config = dict(
    n_layer=23,
    d_model=64,
    n_head=2,
    n_kv_head=2,
    head_dim=32,
    d_mlp=256,
    vocab_size=1024,
    activation='gelu',
    norm='layernorm',
    norm_place='pre',
    norm_eps=1e-06,
    positions='learned',
    qk_norm=False,
    attn_scale=0.177,
    bias='none',
    tie_embeddings=True,
    parallel_block=False,
    init='normal',
    init_std_qkv=0.0625,
    init_std_o=0.00922,
    init_std_up=0.0625,
    init_std_down=0.00922,
    optimizer='muon_variant',
    lr=0.00517,
    beta1=0.95,
    weight_decay=0.0056,
    lr_head=0.00607,
    grad_clip=0.5,
    warmup_steps=200,
    schedule='wsd',
    decay_fraction=1.0,
    decay_shape='linear',
    final_lr_fraction=0.1,
    batch_tokens=8192,
    seq_len=256,
    doc_mask=True,
    train_tokens=137500000,
    steps=16785,
    dataset='wikipedia_en',
)
Each number is 128 + 32 x the weight over its row's rms, rounded and kept within 0 to 255. Layers, rows and columns count from 0. Numbers have three digits each. The size before them is the row's rms in percent of the matrix's.

# q: layer 6 attention query, 64x64, rms 0.205, rows 0-63, columns 0-63
# k: layer 6 attention key, 64x64, rms 0.203, rows 0-63, columns 0-63
# v: layer 6 attention value, 64x64, rms 0.178, rows 0-35, columns 0-63
# o: layer 6 attention output (transposed), 64x64, rms 0.144, rows 0-35, columns 0-63
q0 072:146154109190115121097104149135167178105097107104162096081125106137158163110135187076173075129125096134080130129102138118139143165160072098186158108088152120157090212104128088141099107131162156
k0 083:112168161121119065127115136178118090206130100082079125108077151128122138110049111095114153136103081134188161104126100140132136180090096129169125118134194153111087144108112152163181095107148131
q1 081:107154108065106123134100140178181095125154141136149089087139110172177060141119178180140154116139083162113134211124119112085153117125149112137139103132072085164072123094099129157163141082159129
k1 078:136190073089131158150106144067172102119170065114132116117175109059121106152144133123132121097112102130101140113136206161109123112120095085182109165137153190085174100100184140145140135116157110
q2 082:121120117107170111120093125155142155128148095180090200075148152199094135153121076132161157091107148157126141082161106152157148106097044183142133068146148109114066144128101121132136114152121179
k2 078:098082082142208154115114092089151130187179138140143115156098087143156124165167166163107185115134097124113131073144122144103144119115074061132106118137124057149180167154134126107080167133121128
q3 090:152110129153083157103099111128112132117107135154147107166149076103151047153101123105145121115176160136159077210167180149074136178133137099133119086179155090202106139119081095130153138131105120
k3 093:181123107164091140109149183152160104131146074097131102109093124097142137148036113070144076130193127094155154128176117153134133145153123128158132109114138142135136078063187076147145156090122173
q4 064:163113124094166123130175130152111075194136112101141105093133143093140124118116139154111122170091117139233131058161120146067129170124102136154065107093076126123100119164120101150183141113172125
k4 076:113141122089143156138107121126130127138112150165175130206102163151144132120164095167067182100100112169157118116146210091052088130091156145082093101085121131146162082162145130133191114133121108
q5 086:130153145114127099131103148149151120116132164134170083165140144148120126140127146146123179091165133054142108117182161110143129136160057101060124137103080130189130118212157074130049130108102103
k5 092:155133160169138069087111158181114054111173120140129125136189136142117163078095086094156079101112173108111110134142136130144143116184136143137160161162073107166074185086162102152096121108096141
q6 083:122113121152127089132092136098148079093125153128065152099163085125134162097150176154136172108144112086128125110134153118148186098169105123142117165193105147073065132181121091152202125122065092
k6 071:163123050137136131110156104130130133161115082088122186101187147104194190102114146072093058141149141087136134173149138080136119135154150085072185107131148118110132149152131162100142121110137078
q7 089:147111112118074167115094123115149116156052141180126117181123073102213126142108131172078158100183152141171126141101118095113135154163182147132101124122145106073130075071154160145140090134110139
k7 087:175090093109083149091152141121174123101109137202122109061112144143089131123091141114135069133199136156127089114177194111102093159133179101182123153119167124064128085149124112128109109114137159
q8 076:119129149098133151163098137175072135167079124080103123085117061131136158160114089121169124132122129165135117133036147139103104179161189128143150186122182140102172125098139136178084099098106152
k8 076:103092119111102132143167094160125164111111129062198155114038105108089094128139143141142170135160163144140115092097173071105165132136150168138135201127140127089165136120070165135095106119162166
q9 080:034104155172142172157109130122172143041085103080130115095083101142114139148182149106110138135104170083147176110102181125081187116165131168125140157129131111122120152140100156134165095131125103
k9 086:226175187147113160135151071138104180160081188098135110110120088119157153141169141103135106096166134177133125135111173121118076152135168123149177118092124078138144106116093126132097102126116072
q10 087:105079158110163107084137131184131115119088161141121084163155131153152136102082146077159111149184110064181103102093151130175159047166090123152078113110162097152151116136140133180154091131118155
k10 084:095114182138118155091175180101102091181103116185111128126109147138140144138123131029113069118093114137196124134093111120111079128132156093131127185098162139150175133126123159111152126072157182
q11 085:151075104100120102143124133103099110123127149190186159147105133132234121164095106136122108096136116149124071190127125161130142176199104149161088065114133085138120097135090103125140118078152131
k11 085:162161098079137113089112182127101094087195098103158099084104145115188120134103113114161121160124142136143154191169151174072122104106110116126153158116167130103135098113093114126166088046124185
q12 085:073092112184172119114100110082140121144098156141127138117134065177128103174113149125103090126096148028066148144151169115143141084157109102186172153128105102143170187158135133141134100131140099
k12 082:187138120115089089098118122134141095145106168140111151122124091107158163091101127043137029101097099166129139164129147172153178116154143169120163069141185127143115153088072131121117125090111108
q13 084:147118106150156185090141111113142086086101123065122155092207115146100138135147092109063109139105089156175139126169126141195131088214139129077113142078118156138104155143106120119173140113160121
k13 085:178107141093101116091090089179118142143085168157077188159172134130192102169126138118131115113112108075176138128163143152130048134077146118084119121161116132078116133097105118163141168109182161
q14 092:180136159137161149059141127107114117104148140124180198100074182181082120159079139122101121149124121132101092112154121110137200145107165061165144145106127136105140105068155104112116059144130140
k14 089:127113083113117084128054147155170173154147143161127189126119135121089153151122132184143211165095136111119158087151079154129119105158111136098132095099093118143106139099137142134133044117206161
q15 079:050087139121096096111110154136126153114169053145094111091117145119087146115169137138133198165150132126114150056105169146163156149137097072164091119146157198129144072174133109150137138158148133
k15 085:085156124113215141134170084156123134150079079143182110193149102162129131133110130143147159132136127121136109145141102074101141100167128140086121142099189074207142117106105155135129081182115083
q16 083:161194169129123112104130119117090151088139159147091076150103129095148169104164079143115091123096153157143087124090098159159110161175168138097143068166023085132116151153116090156131111120155118
k16 097:129146128135102120113120183174104094154152093103119133088103180112157117105104162161102136170129108133141102104117095153115143107130177118167201093178100151049153083120128102213074150101168151
q17 083:127127077124082178087140120144144133110150189148133125084120136141154093108180160144080034086151113094073126084150161153093106106198161112144146121167136107168160124131166069140119129101120156
k17 097:150096068077095160159108202176134085151140091105076125085125188127111157131107179130104060130089135093162117128126079110153125202090138145087137127127146124112126126139140156169145121068139150
q18 067:124217095082134098097102104183127140116143173129111107113136183094101076156161169131133135075113156093060133117123144175181071148141106067150145120131109191131139173099141140129104108102138121
k18 072:100125094112124125143139206176164129109110164128146176116107142167064123098157190112092154094102104159038118124101097138155121147105094062171143097161113163139123175084150127155119125159169135
q19 081:138125120100121160159151143116184098118155097114110082085118184186107135096133145082169085106190136176118161111174168105172107148154184181094131103112127104107075103106158153172074091109123108
k19 077:145129142085182186191108089098183134137209116130116117075179144158075104163116096144117155132095098134107165119118117083127083178108123111117144146167155127068153126095077155119127142078141102
q20 078:084129132122160135174099108147108087067112143116145133113104154073105122099112094192146135142137137197148182112127138071157186083139071115149116113101178112114081084173150138129137082174153081
k20 080:100103159167132137107163117092150126128087176123152125159134141122174131126126089168158124164175061181114116145125180152144042096188114118162151129158101140139080147125125063119143070139111062
q21 069:140121089112123218117134138155089155076100170111169130119143128126090114131116142169150095150078070172098110106106116174110107198081129186129189138167138090156131089148101153120110100100179129
k21 060:124059068129133129143143077116128172163107101066124106106124170144176090154095096163116183117141127157143137152163102151124117116095094182096157153103068138137126079132156187167146089088171166
q22 082:107148118121131125161124144141192090140117189172156123096124060116104106189089153164207152083132129131125107113156076133076142112129148089157105159126165107132103068067092123108142185142099139
k22 082:073121124119100170109134133089155155087183111120179110123116113041128204166097106136165109054100175144125175110161151136166129165137127126149115111107143153095137166118171089108084124155076129
q23 091:134089096110081127110052086139088174069157161161155161160098134143149200184158110147152109120143140123155121122128061143099124123111194108119093127141160114114173129079104100113080181132147107
k23 090:115112170094075128114154128108120147049187128102147127149130117138143174123151133191168131123143166165202075128113048124129159170148117083125116137093120111140186055090135149088118137140122128
q24 082:155167195114094108103125170120163110140138107196135122109133081081125141104174110077126150109128080152114191099139112116108105147111142113124130027160143085119141156110206098157111104084140129
k24 083:163105129105106086149094104143114085151084057125126116105111186136067143083137189105133148178135128179174177072182122096119173146073158117143129121148147131079107106135170121145151136125116071
q25 079:143113132164166090142070134119125159144154146159166166089158143112140096081093149115092146075108134186146118177086165104123144151171077087077125084165105099101167125062132162131078169132153164
k25 070:132163185100150070107133202182179079124137166168133152106113132065087109152120135120117171083166098135140149142099140124150155095108081087163075139135089088100104101167170104084116115150136108
q26 086:119150071130108098092178159116067153109110087154160134146105131051158099187106147107134077114083110145178090111159049182178161117108126130139154137137173157122144156091170155137110140116120106
k26 092:140087109100093110112161145166080123090108138128165132109108167120110147148111138166149143134127099144164157096136111176066110153073089108059143093104135225152122118130121178157133201163127180
q27 088:120141125116108156106188098131059165123129133127163089136135109159165179169155140146055091080160087136178083147131126161134115156143108120120087057077130103123095176139134144093129190176099137
k27 087:166117126130078162096123170122096117153155111162129123084085082152185127110086080099161098177122163136166092185097096141130126153115110089140158107184129070100112107099206124158143168145123179
q28 083:125087075095175084160066115099126150143127115150128188149155148155078082124160170140155123138116112121051078118128112149119167102161120123123099171115155132145074120183208135144123111165111077
k28 084:126112104105136099113131068112119097095122187159146098155176126102149095158144093148112084132142114110142111186106117155185132136222096103131191155118075110205151151110107111113130074151089151
q29 079:099136110125125167178142172065154139175083127151118098137108145127153085179120132125168069182186133098149094113109159118088170081119100110148124121124112060111168058144113073103157170130152120
k29 077:095207121138191168147142138082146161108148124099139064123129128093143160164114125144098064141133136167190102115120160118108120113128087201083149080083117144108097186111145130108091122108076143
q30 071:112095116094149140126146114038124126083118143145130122118130106119097144102144074204094136210160140154162143122164172175126137083154099165110143130170084161095104143092099154129125137175059096
k30 075:148129114141079189089200112108084108143125113177110118108165052126155132086155121168081151133153105160100114155156111157164099109199173140103149110153101081095066139092164096127121139113095137
q31 085:117169195161151167119120175179103152166151142136111128067094078129119125104115127082145063114063112160104121155150114145174127077053098118096145158124155143112118119172134161151110082157165092
k31 091:121008160141184099190119117124093128190145172105104148144127145108130122155075135115118138156094109114105161127122152151135128093079121142084144138131130160107103106094080169193133155168174116
v0 092:160117148081156090108049077155159105137138125128129092115110141138126109125083063154148153097157143115078108109062146152178139141108120167108126146127152138135065151135186085143146187142208137
o0 085:106151137156144145132165130125131166129094169164083181070140136112141091195157175109037116139132102090115161111196102148112104077121128125108169084115118135134141173125114151160130049099116100
v1 097:144140148208149131135067195151126181143162103148066132152138085106136089068100130163124102133130122144133136115092156104122116110120129095091106110148088091081103119099129111181148189213137123
o1 097:136118136058121108080133101188186124072099122152188147094121144122119145139151142110120122113091194133126156175149127096148151118133088110155115165106198108177133126130113153152089071046145093
v2 088:156153103105165131180161150094150077131135138077098115139119162184122100145140122091104141159106088134158096178097072140062161135159145119173133187112178140106169117107109090131098042138115094
o2 088:089093134092120092165126120146092154120156115148141094131137110067140191142125102128149124147155136144173119132171129180146118118077152128069099105085045122125115121143145132126133255136103155
v3 087:187100124144175112140092103099123104146142152133079086041154197153134119116137110113111137169125183173101089146041201130135147157098109120158133118077136141136131157073117117148133137152096136
o3 096:134154141100150109168130086176119157116144121159087115178145146052143172153090087130114116154201120112133160109178072132115140080173154098067099110124123090154126135186172149105101124099122069
v4 089:127099109103120167095124136170087133146142144158113161163165166076122120176124140101194115116195128146194113141094075093137143109137138121037147090110069125157137094091120116158070174123124117
o4 084:148087198127127095086120156108162078106099106136110155154151078146123131136124124117048165124108180087101144190109172102140159145078107109112103147152170137135103170178126157137154085181069137
v5 120:143086116183140114175122177171080170116087133175106124154096108164140142094088151118141110110170096170142144171117219045098107130105075137135112106088106115110100116131138096131136152105164082
o5 116:126102134110127160085071078170182157085134140100180152117127138115086159119179093139146118157094176089127113100151086146144120125137123117146127188143131105090143189106128153130054063092176176
v6 103:120104168108100197147104136147114137160138155098077110135139163099157079139178175109121060130164177147171113120153132148115070114160138141062087072143095143135106131163121183125135076157077154
o6 104:178141094100138048142142124077078133155154111144178166153109040182160126137084106136154120101084124142099176165123131120120175170130122152117117165107175079089122119178100129118157122143136082
v7 102:123083144102170106126073147118164100150076145158111150122140175106181092083145117133123105083159177190110116095158084069176127104131160158134139141056118169140076126083135092144139176142157149
o7 098:125122202192152139157138109164128172113115169129104111092115066107121115169058086110096131178137128084115187169103079164092123141117117113097139137145138129114142161132105180198097095097127085
v8 107:152133154117115104135140170067095175105124100088102176146149128145094096093110129116138165083098120163070118028110175113165159105150153124183118131129145151115101194104095090182098162136130146
o8 101:145136130089109142141156068194141100177074169181116065091133106119110133116101084124130099123193104135168150168107120118076124126119120150095121171121119120176160128122147193082160098072126178
v9 098:125123113056126189141114117138107104149143147103145084084169161076103175125124151185100128140139162143137096144090069105132186103129078084125179144153148168166156123115088047108122087131140151
o9 104:134115161203146070124098143147147101139151115136090115146140138091170135127082178084103159106134126093113099135125146156181049090107177116069107146081132133109134128182125171144147167185095078
v10 112:122113115170167037101148134075128095116141132117092098075148111127164187148142115154127159108150112142088078146140149137161148133085182118134111124090128076167103110149085129186201175122168154
o10 114:117187136085086240121115115192107209125124138133126124154171138116110106119145152101128105149073106125124141137144075072083120119156139128100123135119162167140103136104192164087116124112117081
v11 106:100097140078141148129181173133100138127109169116121070159108145083126158143147141151121141118172207098149092118080146181142082141114133133097113078158183182145108150169113071125129066089167120
o11 110:122154080141124114104078081113110128124178101141109167082138083163169123126133165139120114108071052105123123121133129156181118088155168109067156168132128139124149135116135232150158132192105125
v12 112:182113151125112134139133102113120075153118117160111088131204175171151092157096146095187176120128130127149103123110090175099103101135109129099063173154094082142180144173149083141142089088180102
o12 118:109152145095180113107136120132149142181083173175096176132139111163118205106121116125134147102098104088094162120198156120126154116107119155107147100114102157079027168092111109130155136144072146
v13 109:132140132192105159122141146157152189138110132167137133108142116109102139050091154200140081143105162148126174129090125164142121087124157142115049107152130136078186136101152108139148132146041106
o13 112:144131103102181080128080080098186123145162096151150144158120188127178136149118109109148139110124112140100184184088128109151150128174045070145123099132175121175111100117108147129143105053130122
v14 093:106138113153148138134147153127100132137063159115184187101061110114143149094176166099119138163143063108107140149193147110145157108121140113158119098100155115166114072116093179169037142118095132
o14 094:095120115157044199125097114123112093090149088086107048173166124132118126135141093147177137117154165192178124126063111118146118178133125095176115150115139173134154095116152120104151105141171128
v15 093:130151070175135120122168157086163131145139151187102152193163113071148144182122109112135109109084172119160104120163059112100081163134190151094170101104106130084167144079119140098138135138086123
o15 078:120084165095164092130143148132142089094146090114118152135115099156119106084113103115111179179124105147107160156093168124144166097146076134139126133254101111145120090134120129170075200101111137
v16 116:119114136107089146099147163094103148077113085115087137191095131204109068133128114101122107073045148166135137098139119094159153096149148082154177134144101141125115160130130201118130184161114147
o16 119:143123125115126102172157138192130081129141186150208131059091077121128115090113132170126138141145127097170094112099163120061105173128121200137110156106118068126163142127108105128122096091138182
v17 089:165129121090138130187173161132141128078093124132136142120137099141117160127138143095084177110178103140156125206129207173065121185117103082124154084071152082118096124157117116136130122093141078
o17 090:062103086091086100106094105121079144142134112127135096161136130126067165132158119151163116108114128113141103043143076141202134148159194137138107148176131147142148186120162137091096166154117178
v18 090:110039145101102094112201133130126148113100134137116133126110124134165080058147171117111138076145170123164192176160128128181100160136130188118118086125150124124167109104128158061153113095095108
o18 088:146139094196128113154069082062139166124143090094184140140114096160097190148100104119168142112124080103126150105066069130079133133186113118132187102156162109130146154098136129150127122141174158
v19 069:163073158167153076147140121110102141148165130104086082095118143173122100146104117144203109114157091085098111112078191141128142122123177155140017145148168128110124138153131092137152094112156110
o19 077:157163088052142177109127078127135181142122147163169174142162151133142168147173103119084075137084090159129153175156084124084153098137090126079132114054121125119086145093144171099154135123126148
v20 104:096207079119100145123103110123169108139066151119135154151119145130116180098112130129072114158092139241122105123132051137117126085149126168143133139104108154133153147117115118170130109119045139
o20 106:124109169143139092189114135120098138161158124130074080127116104088174056136076107122208142156172134093097179146137164151129131156085115102140119143184106126127136097183135108111146129045123108
v21 089:105149120132095098152123099107114127134160126097116100120138077105138188134130149153055174155097122107108139158205168102113127185129058123152206140171112095130150140149086147075187096123141158
o21 089:139143127165102140109138156151118135133128105084120098152135161132084113084121172106193139110144119125116066032145110130135082077125187154162158163150140118104167093143157067104081173143182093
v22 104:141174149099106140134106079182170117108126103121085067192066132162120124161097084142105148134086092079116160166149130156107134116155135099093171191161091123102117130172184187114136165131116112
o22 095:088095131102150102129165200115112124147156150166174165108109118125140081122173166154123151137142110154127086054183149151122130154065097175185117078111104110113151129100117036138124127108109159
v23 066:147106124091155112151084103126133124178179133110151124075166116076158120078110147163115129088161119133100124105126070062167164132144091186142146153141180153160126120086105049094143117151179175
o23 062:161111162249127119132116130118160151120069125105115123123125138114124144161098155034101139130139147134109157182127105156113051072114142126088157136091130136095130142154121165162128142132160067
v24 100:104102126124154108149125083183126133133131113186113071146095151140152169150121123127135110121165068133144174148156136020103141116149103134147161192101103184170105100149118129084151132048142126
o24 098:157067165177147181102073172122127149103122157070173150144098152101114116101158100133125093201112142134078073127141103181094135148085140143146099157113118131067116175112159105153091111173126157
v25 116:133157114146148154146184176128137165093082148174135090165095105079183138085136162122069131109083140087115171110194139079125056129140143151142151096086149178123114143105129170105085134120083142
o25 125:086081094173128126140089101134139103115149093094156112140063107154129126094119105117210159158151104219155134117079110144149137146168115132165120143188105113123181083076124153157084114103171131
v26 108:143123056163137101139160122113120163198122170146108154196045097121114156170089103111181116085107097103119084148121091125145165136140194169096138100176178128125148119117107146114106157110096121
o26 104:140096109103095145127092134096134069077173101132142177118206099153159083120199116123078158161119093153120169154118163141111097088132042143152147164152100131107112139141155125113164132088145178
v27 106:135120120123096137093122102130108106105064152119138079111087175214095135119091105142138121148079200172105106139047160191161118105089105154150076117138140142124152174152187124139140116120115109
o27 106:114195098120176114185123081142141154162196158167093171095130133095194114154117144167138134128152081052142149078176135134113109102162120106098157089122088092118127131134107128111141071074131127
v28 082:217131110132170151184072083089139080164122153153177106049145143147142116165119106098145127146104108074085088137139172115080143168109102110173126134095176119135111152125145131091091107145160139
o28 073:077116101132148122139180129151108099130118157122069128199141182111123180140140092128094144150170128193152139073156093170177107089173155158131110107116056119075106129133103090128083163136156100
v29 100:125125153131161136102129126170161134141153107128051098114108149127146100057156130123068147121137183201138119131042101202175124094125126100082139122150114119153119097121116147171161175150078142
o29 096:153149122126108080169069123120101151091140112189156150078123071095158130137100152132157121115153137101103166147192139091104129140169113125101099119097183125166099160168181145130181070092092067
v30 100:101166124142181098121129120159142144145219113087097147182057109118123075145156088063116136159141081087137133083072095137119102153157133175121150154160158160113104092095126144127070105140118131
o30 097:160095119119069143137142162067091113050097084121144132058119093116126109142173129143111087146180173201159111180181176135098157110081118125116123112113086129163137101149163126144163145150126134
v31 090:097118121098118132163101135123190123165061145155129159174069109109084170149132073158108109123129183121128098171152136200096145156116158056099178114157138119084100129162126120094176127105123085
o31 097:104125123106137089107121150116085095104209134140113132083178131137140075139148133186081124119090068065094115051116128189201111117145130125166147155160147145132150152135119108171117179133109148
q32 120:167118178101136101089185161126186125116153127104085148083089146113139100155059124062113126127146132147165137169127152144126158161052172079091134102149164152099142113143090136203097120129096133
k32 124:106113144138201092176138099109113126144124096124178181130103143151120094122102145121073138103103146113119135084142169082075150127073086112072128163164129191139139096174151166213132142143150092
q33 122:085096067135187058181158096073138147159113190153156107146131075148098082142124144204100125107126111095118140120141131142124198094162096135117141135129097117085135142164114178144159148138108093
k33 119:162165135136093067110148073094107087131101155218115080174130063150132117105128116137126100078148147156100103169120111134177163157202135111147132157155134084122099179148126123185099126127108126
q34 099:170198158107152130137155132099136083139098192143155118114121096107128087068120146098119086106107120169154088181105211087136120121167138100114067136155070114157169095144153141126126087119085158
k34 104:187162093131107140081111098161141068124075135116149152092165155195083160124117138158099121128118070155132149096128115105148152119170140187068185090169081166089128114155145106176131112094119148
q35 114:145110098103079123114133183140084098165142095094139128136123120140139165120122165132178122057136079136120088117119134139184111150086184108063154173150148150068168055136151190131146155101105149
k35 128:108158116111130092194064096112104155144130094105123096167087106130101113158185189178120217085136117157134129075079097116125106147147180127087097138102144118139176085139133158155129121167158131
q36 123:138115161141115037184138153158124115116164104173164101095087137092138090111089118169155117126120089153156102093109125150106125149153115076169179107095141135172150105131205105164139089087117192
k36 122:120133174102097103124140119093137150130140130158116142080095166129065135141116146125080091156141134161175155068146194122138143225137154093161150087060132118085165116136128138133088153083183156
q37 107:067138154192170118112107099137113135113107167129157126070181143108076081108075091098175132118125198098150096128074102116164118115181152168122140153101132129117124195100165106117153072142135146
k37 111:152178170129078196069117145123114084105120177137182125095134117122177143116117096047074084099132108100156129136112157126150117117121131123145146199100131182112114143086131120155156123103170194
q38 126:115208135125137146202176094192110168113146125082115089158124094105130120162161122144103155099105151146135126039165112122089098132103178169113123159142124122090151173099088155099085134093151109
k38 120:113166084099133202119165151105133159110146139138152124150131099181141080135174127115113174168142130194114103126103161170127130127126096114103141192166089075148134162105053150067109090114111075
q39 112:148141070103090164144136122114164145120166160171170079181156119127156092145113122109143139129189073122188060163120103159131078154123095153115109108146132099085128118045088154088164164116137134
k39 108:152110101129061097157101105061116138124143119119186114095177054139136134146167161153171115118133046167083086128097137159136184173110122156156130137149119192131104154144089127095144137153088125
q40 105:114154087109177131153140146160119094125112119091139156154111155195157171140114118121081100161095161066129129137054133125120161084127168121122138134018143142114109075124110165142168117131088183
k40 100:115150178097171130123120087119095133178139123145158147142115186157121142141082084183094148064146180080130153137113125072141092150134175127160105124138118117107121122112064094088147114187043145
q41 105:204115037115142114124094192095116145140072175145121149167126138150131136132177138165132145095094176087150131153200057123114096145085140097163107094144125140106143162163111134129115135080118119
k41 103:123110064085185093125124127157118172134064143199144119161099081173075146134192175136167078120153104131123155154121128121120169135136100180108109147089096065134111118099102149140178105154113118
q42 123:153101110057117126120090100099115109121120102161185134133123094127119120128103123143185100096102134200158083145108110146142219123110110144139130178181200111147134115048102142159119148091096152
k42 120:144092084068050089133093166100176102090114134128131096174117132155128179109181151154100156154130128084127127083091157127153127187135117094093142156168158162121133116089168111192109187138136143
q43 125:134139151066101134138111179132139137146079138143143169107161123138100112166173176122046144143144059099169117050156111128096168123069105129081103084131156148125135127136153179116188131138114167
k43 134:175094121124180140142166091058153172144107159142145156141128146090084145128184085180104167069145093129075082110108162107124174069148114108106077119112087142100163129159143154100114164163113122
q44 107:146157084098110178116144100110102188045149181143159156152142201135102156092117116137148127120135109076129136112160150095162110084139089111116125123041093138166169144114165159087112114156156163
k44 099:111157099137095123042147135090100189134122118095171136102136118166131136080153116119208077136159119090098125115118167090136089114138126189141130092123059124161144113134168151101145121102149209
q45 108:136144122115164105143148096105111118176146058118081096141171192078069171112109141109110082129100196129149132115179191090150117151190126131146122107141122170162135125104089148079166128093095103
k45 101:143180108137140138100140093141079152138087111094163139190161159174129126100151142114115082142073131139143120127157078139143146125137106053163099081099158140218121109093104107090205093106129140
q46 124:120140071087168138114152094088071146114130150174087147150125110127141116195122110182157175154163116084113132099143109129134157114187135110144124136141120188174103092097111091110129129176024129
k46 121:108127149118145129083148152102103138143160141148107148120159093134157133136123128148122057105177080144070119096142098167167121112214175061169139123156146137100102069102165086142172172130088076
q47 118:114145111133144090147098108074157182161138071120084160181164121156117107136186097125167133097071094125149180114128131098113075072108131193137108133056171104094160118131110140126162133158178125
k47 122:114109147174157090108069102103148113092136130113115080152171134154159101095173097184137148114119157148136129161159144104121037107184119167167096165090070172144115163142079127073123092141128110
q48 112:102157128127098122153138149137125145130162074147108133116128089140064087110089122103162102167072093160119167149136160160158092167072050173104121100104181195112133120140192166097106114126087137
k48 105:055096085157095175097081092097125169137115200122100158113156169163066100111128152192124141087083101139145153141132118107134160104103133101165119136124134133164109162150149156133137158118216095
q49 106:146097119085107150154100089166115136131146105125086177105132121177167049170127179140139090163131142121084122167174132183102081133116189089083087080119154152121093145129098098116159157089113173
k49 095:083090124132116101096136121146105132172116127139144130155135211154105136153141146144120116138060112197068153098158110126136158108102180144091105156094160164093074109077139135132191160172085079
q50 105:138117101164117124159107140163126106091072106105099121111145090166098127083107093174111121124212113135140218139102188082156146189107166150155100176138108112098108110103080136170135093113159140
k50 101:131106158079166104163130119176126090119175084148136097101173121138149033102096160138111096133129129101133182105042108119136104114147099094106142158109120137115152173137161211075134147127151153
q51 125:119152097156130156110127116161067116210115128136180196142117120121139131135117096108147158125119065170191126109161109146092093153073132161130146120089145155111074080165072095108126119119200118
k51 132:082078184126092131164147128171160137095170189118149133141086068175121127148162125147160197131184122175090163109125094146074074101117108114166068086100109152125117134136114117089128123126138159
q52 109:118139106165122125154121154083106130113069113090073135181144131136119141143099170159113105104143121138159113107118127143042129186092065154108159155123163146180109175180065154143072141181124096
k52 116:107115201136133140132167104083173115120116156056114091177128041110126098120110178156156160089156136144145158179109219144099136122124059155096133114122134109150121144149147127110165112124100101
q53 127:138096148102090119076167127136094046094100155140073120127132079125116140119151032114154103109128125121153114127184171160149109131167132169200154112124119124119138183152144109144090090108129194
k53 128:166100072089136137117094163118159102207145114130050185117079126146182140098073128130141111109130100155155146127137154162110115147099155142112117119149153126083089164122122201110143126045161134
q54 108:103138129154174148171127117095131152146082131103133152120059130149115152105089142141133166209177104152194163080115095106124153063188105103142140093179119080101131081077131101135118118136171129
k54 105:170169170088144104155149073152107129072148123139108122111096127129131155137101064130156101173136151139185124085121073127092166125161107111179137127165013134138152135082172105110110152131144146
q55 121:143123148171127086129117151080109092111171127134123139113114151081165060089122140133076151127117136087180127115178110151157104084175061108125119203106120158133105170144151146162141191143084065
k55 111:173134164168093085116114175089115122176123121106135104113121126140080092123163130068134066107152183100186112132186153116158150124159091148153128112078154137090134166167141109158144095079127048
q56 109:117125094143143091102126128125148159139116129179075083109086096126147129076107156110099133102200141181132101076172125120192145110139156130108133095102046112151132190102191131158170138168154097
k56 115:150110133123112138160152126114076096180112072158107134098089081148166141081183151064077088175136116179170095142173135152175079102093120127109144124097090138100175189134176120128133145139113110
q57 123:150111121127166151149142145081091135137130133074138120168190180111159085120097071125124121211129135073056104075115148158116188075148153180098134133162132104163130129121119099106132185132109124
k57 116:164136160135102160103126184137115146163149121085103116174150166067123105131163102102114090126126158140086101194074151118099144166155223113140102108177120149167101133119088118169111175121070109
q58 105:095174122123058163145151113069201133117128132129122097114125067101120125176076125125129110120149135115153127113103119086119161123144173109152108126084124133110088130191196090131084206170176141
k58 110:130110159166155123167174154119109186172119163119159126126127087171148166097080109113143088112123185202160114181101099103102111111119143147060159108138108120073109105097111096114068141144195122
q59 110:111079113115200127097111082094132168144129124118165124225136147105104124164110137161053204124166136137138119131114139094179142162154120149124117146088134084145127133154125116092063103114089177
k59 114:139087136175123087147105118141138122099145148134182157144122142112184158120120109099100077114144100113121110158086178149153131096192144123123161126145144041160103171073212087104093087139090156
q60 117:117091125110140105151141130127087112110169092100161136160162119187203095143140131050175113148102147103124157149137136112140137163137052097169115057177131082131073143178150107121176137102155131
k60 110:194096131111097109151137120144165173114160116122093124122136164142158061135149174200169096121113144099101154157159132121074164135092171143190159089123144111107092104077075141190102082121116131
q61 105:104121088124079172095060148185123182129145087124070152108132072120140137135151113154086130149112122074143134125072128103088175094199125119109135158157131141159103125142190164134135076123190135
k61 102:170093127132144160152196114097149177179095158142107088110191149052131113088128093095117147155161100154153161099124093117120059176145133139141106146160172140092155106091171145083130076125134105
q62 132:127118203105092093090134170231087113113124163167142131141134171147139102105099110110134109141088118155153075201146095127158110126094129150174114159164124150141081135090082099183099148114134124
k62 115:115075110104114131169097194147121134084132105059158132119115178170105124158113118113095141190144088103133122145155109098126145144060109154113091133145192138049126131157092148170184168099153150
q63 131:197164152167130119075142120141136098114105118118157098099135172115128075096104076116184050073181154127142132139125104172177172114166125088199138144132086080139113107119143131117099110145166114
k63 136:184144090133053076116136149160113078133151067128107107082111173106133171103133195088136080125131135114135152136116135131085090146116104114122146145165086184086156136126107132160135138065152204
v32 092:145081118059126135145072126126176150105079158177144102141104125119108110116104152099160119126191143158159175168155143110111136104170162160126040094142139148123075124140186103107104100074170102
o32 088:134123148174141107126164160114082054114121131080107148077115082180119121133124172115126128142108103103088084084094158159145118088071136128137217174179110135161187113148105117163132168136129165
v33 091:132147168142141127167142146185116144155091191155116150077126109053096118097152161155083114107099164083115107109205107132146155152123113203160104145123148158079063133126103087092135130166114132
o33 085:140134134147175152143074097098130126126145072080156134153126144096192146171073092116183141145121100138157124181077133104135109096131088052120173083105135111192186111122127185134136099102143135
v34 098:162138058115114168167067103132088131168112191119161121143155128124083130133138137104166108138057118134131112130125151126104084155144085203113129060118096118121106186137148080125137175137123199
o34 094:157158186127172072118121104137143117103124088154095141141103086093170135175113123149113133106167170088078156135156111106137185122095174049136148144127204111130152074136137137165108097143117061
v35 114:169169143132084146178084130107124151121086098103172069167121115144131119166125143138160095161200104048143161097186102072088129108136105098149144088115103171161104162120166138143130108109164086
o35 111:107057083115188092114165143133109070121160153167119185058121119161162116098158101103102188122136142167083139153096176157190114108111128146097119169164091136094135105125093164140114124115101163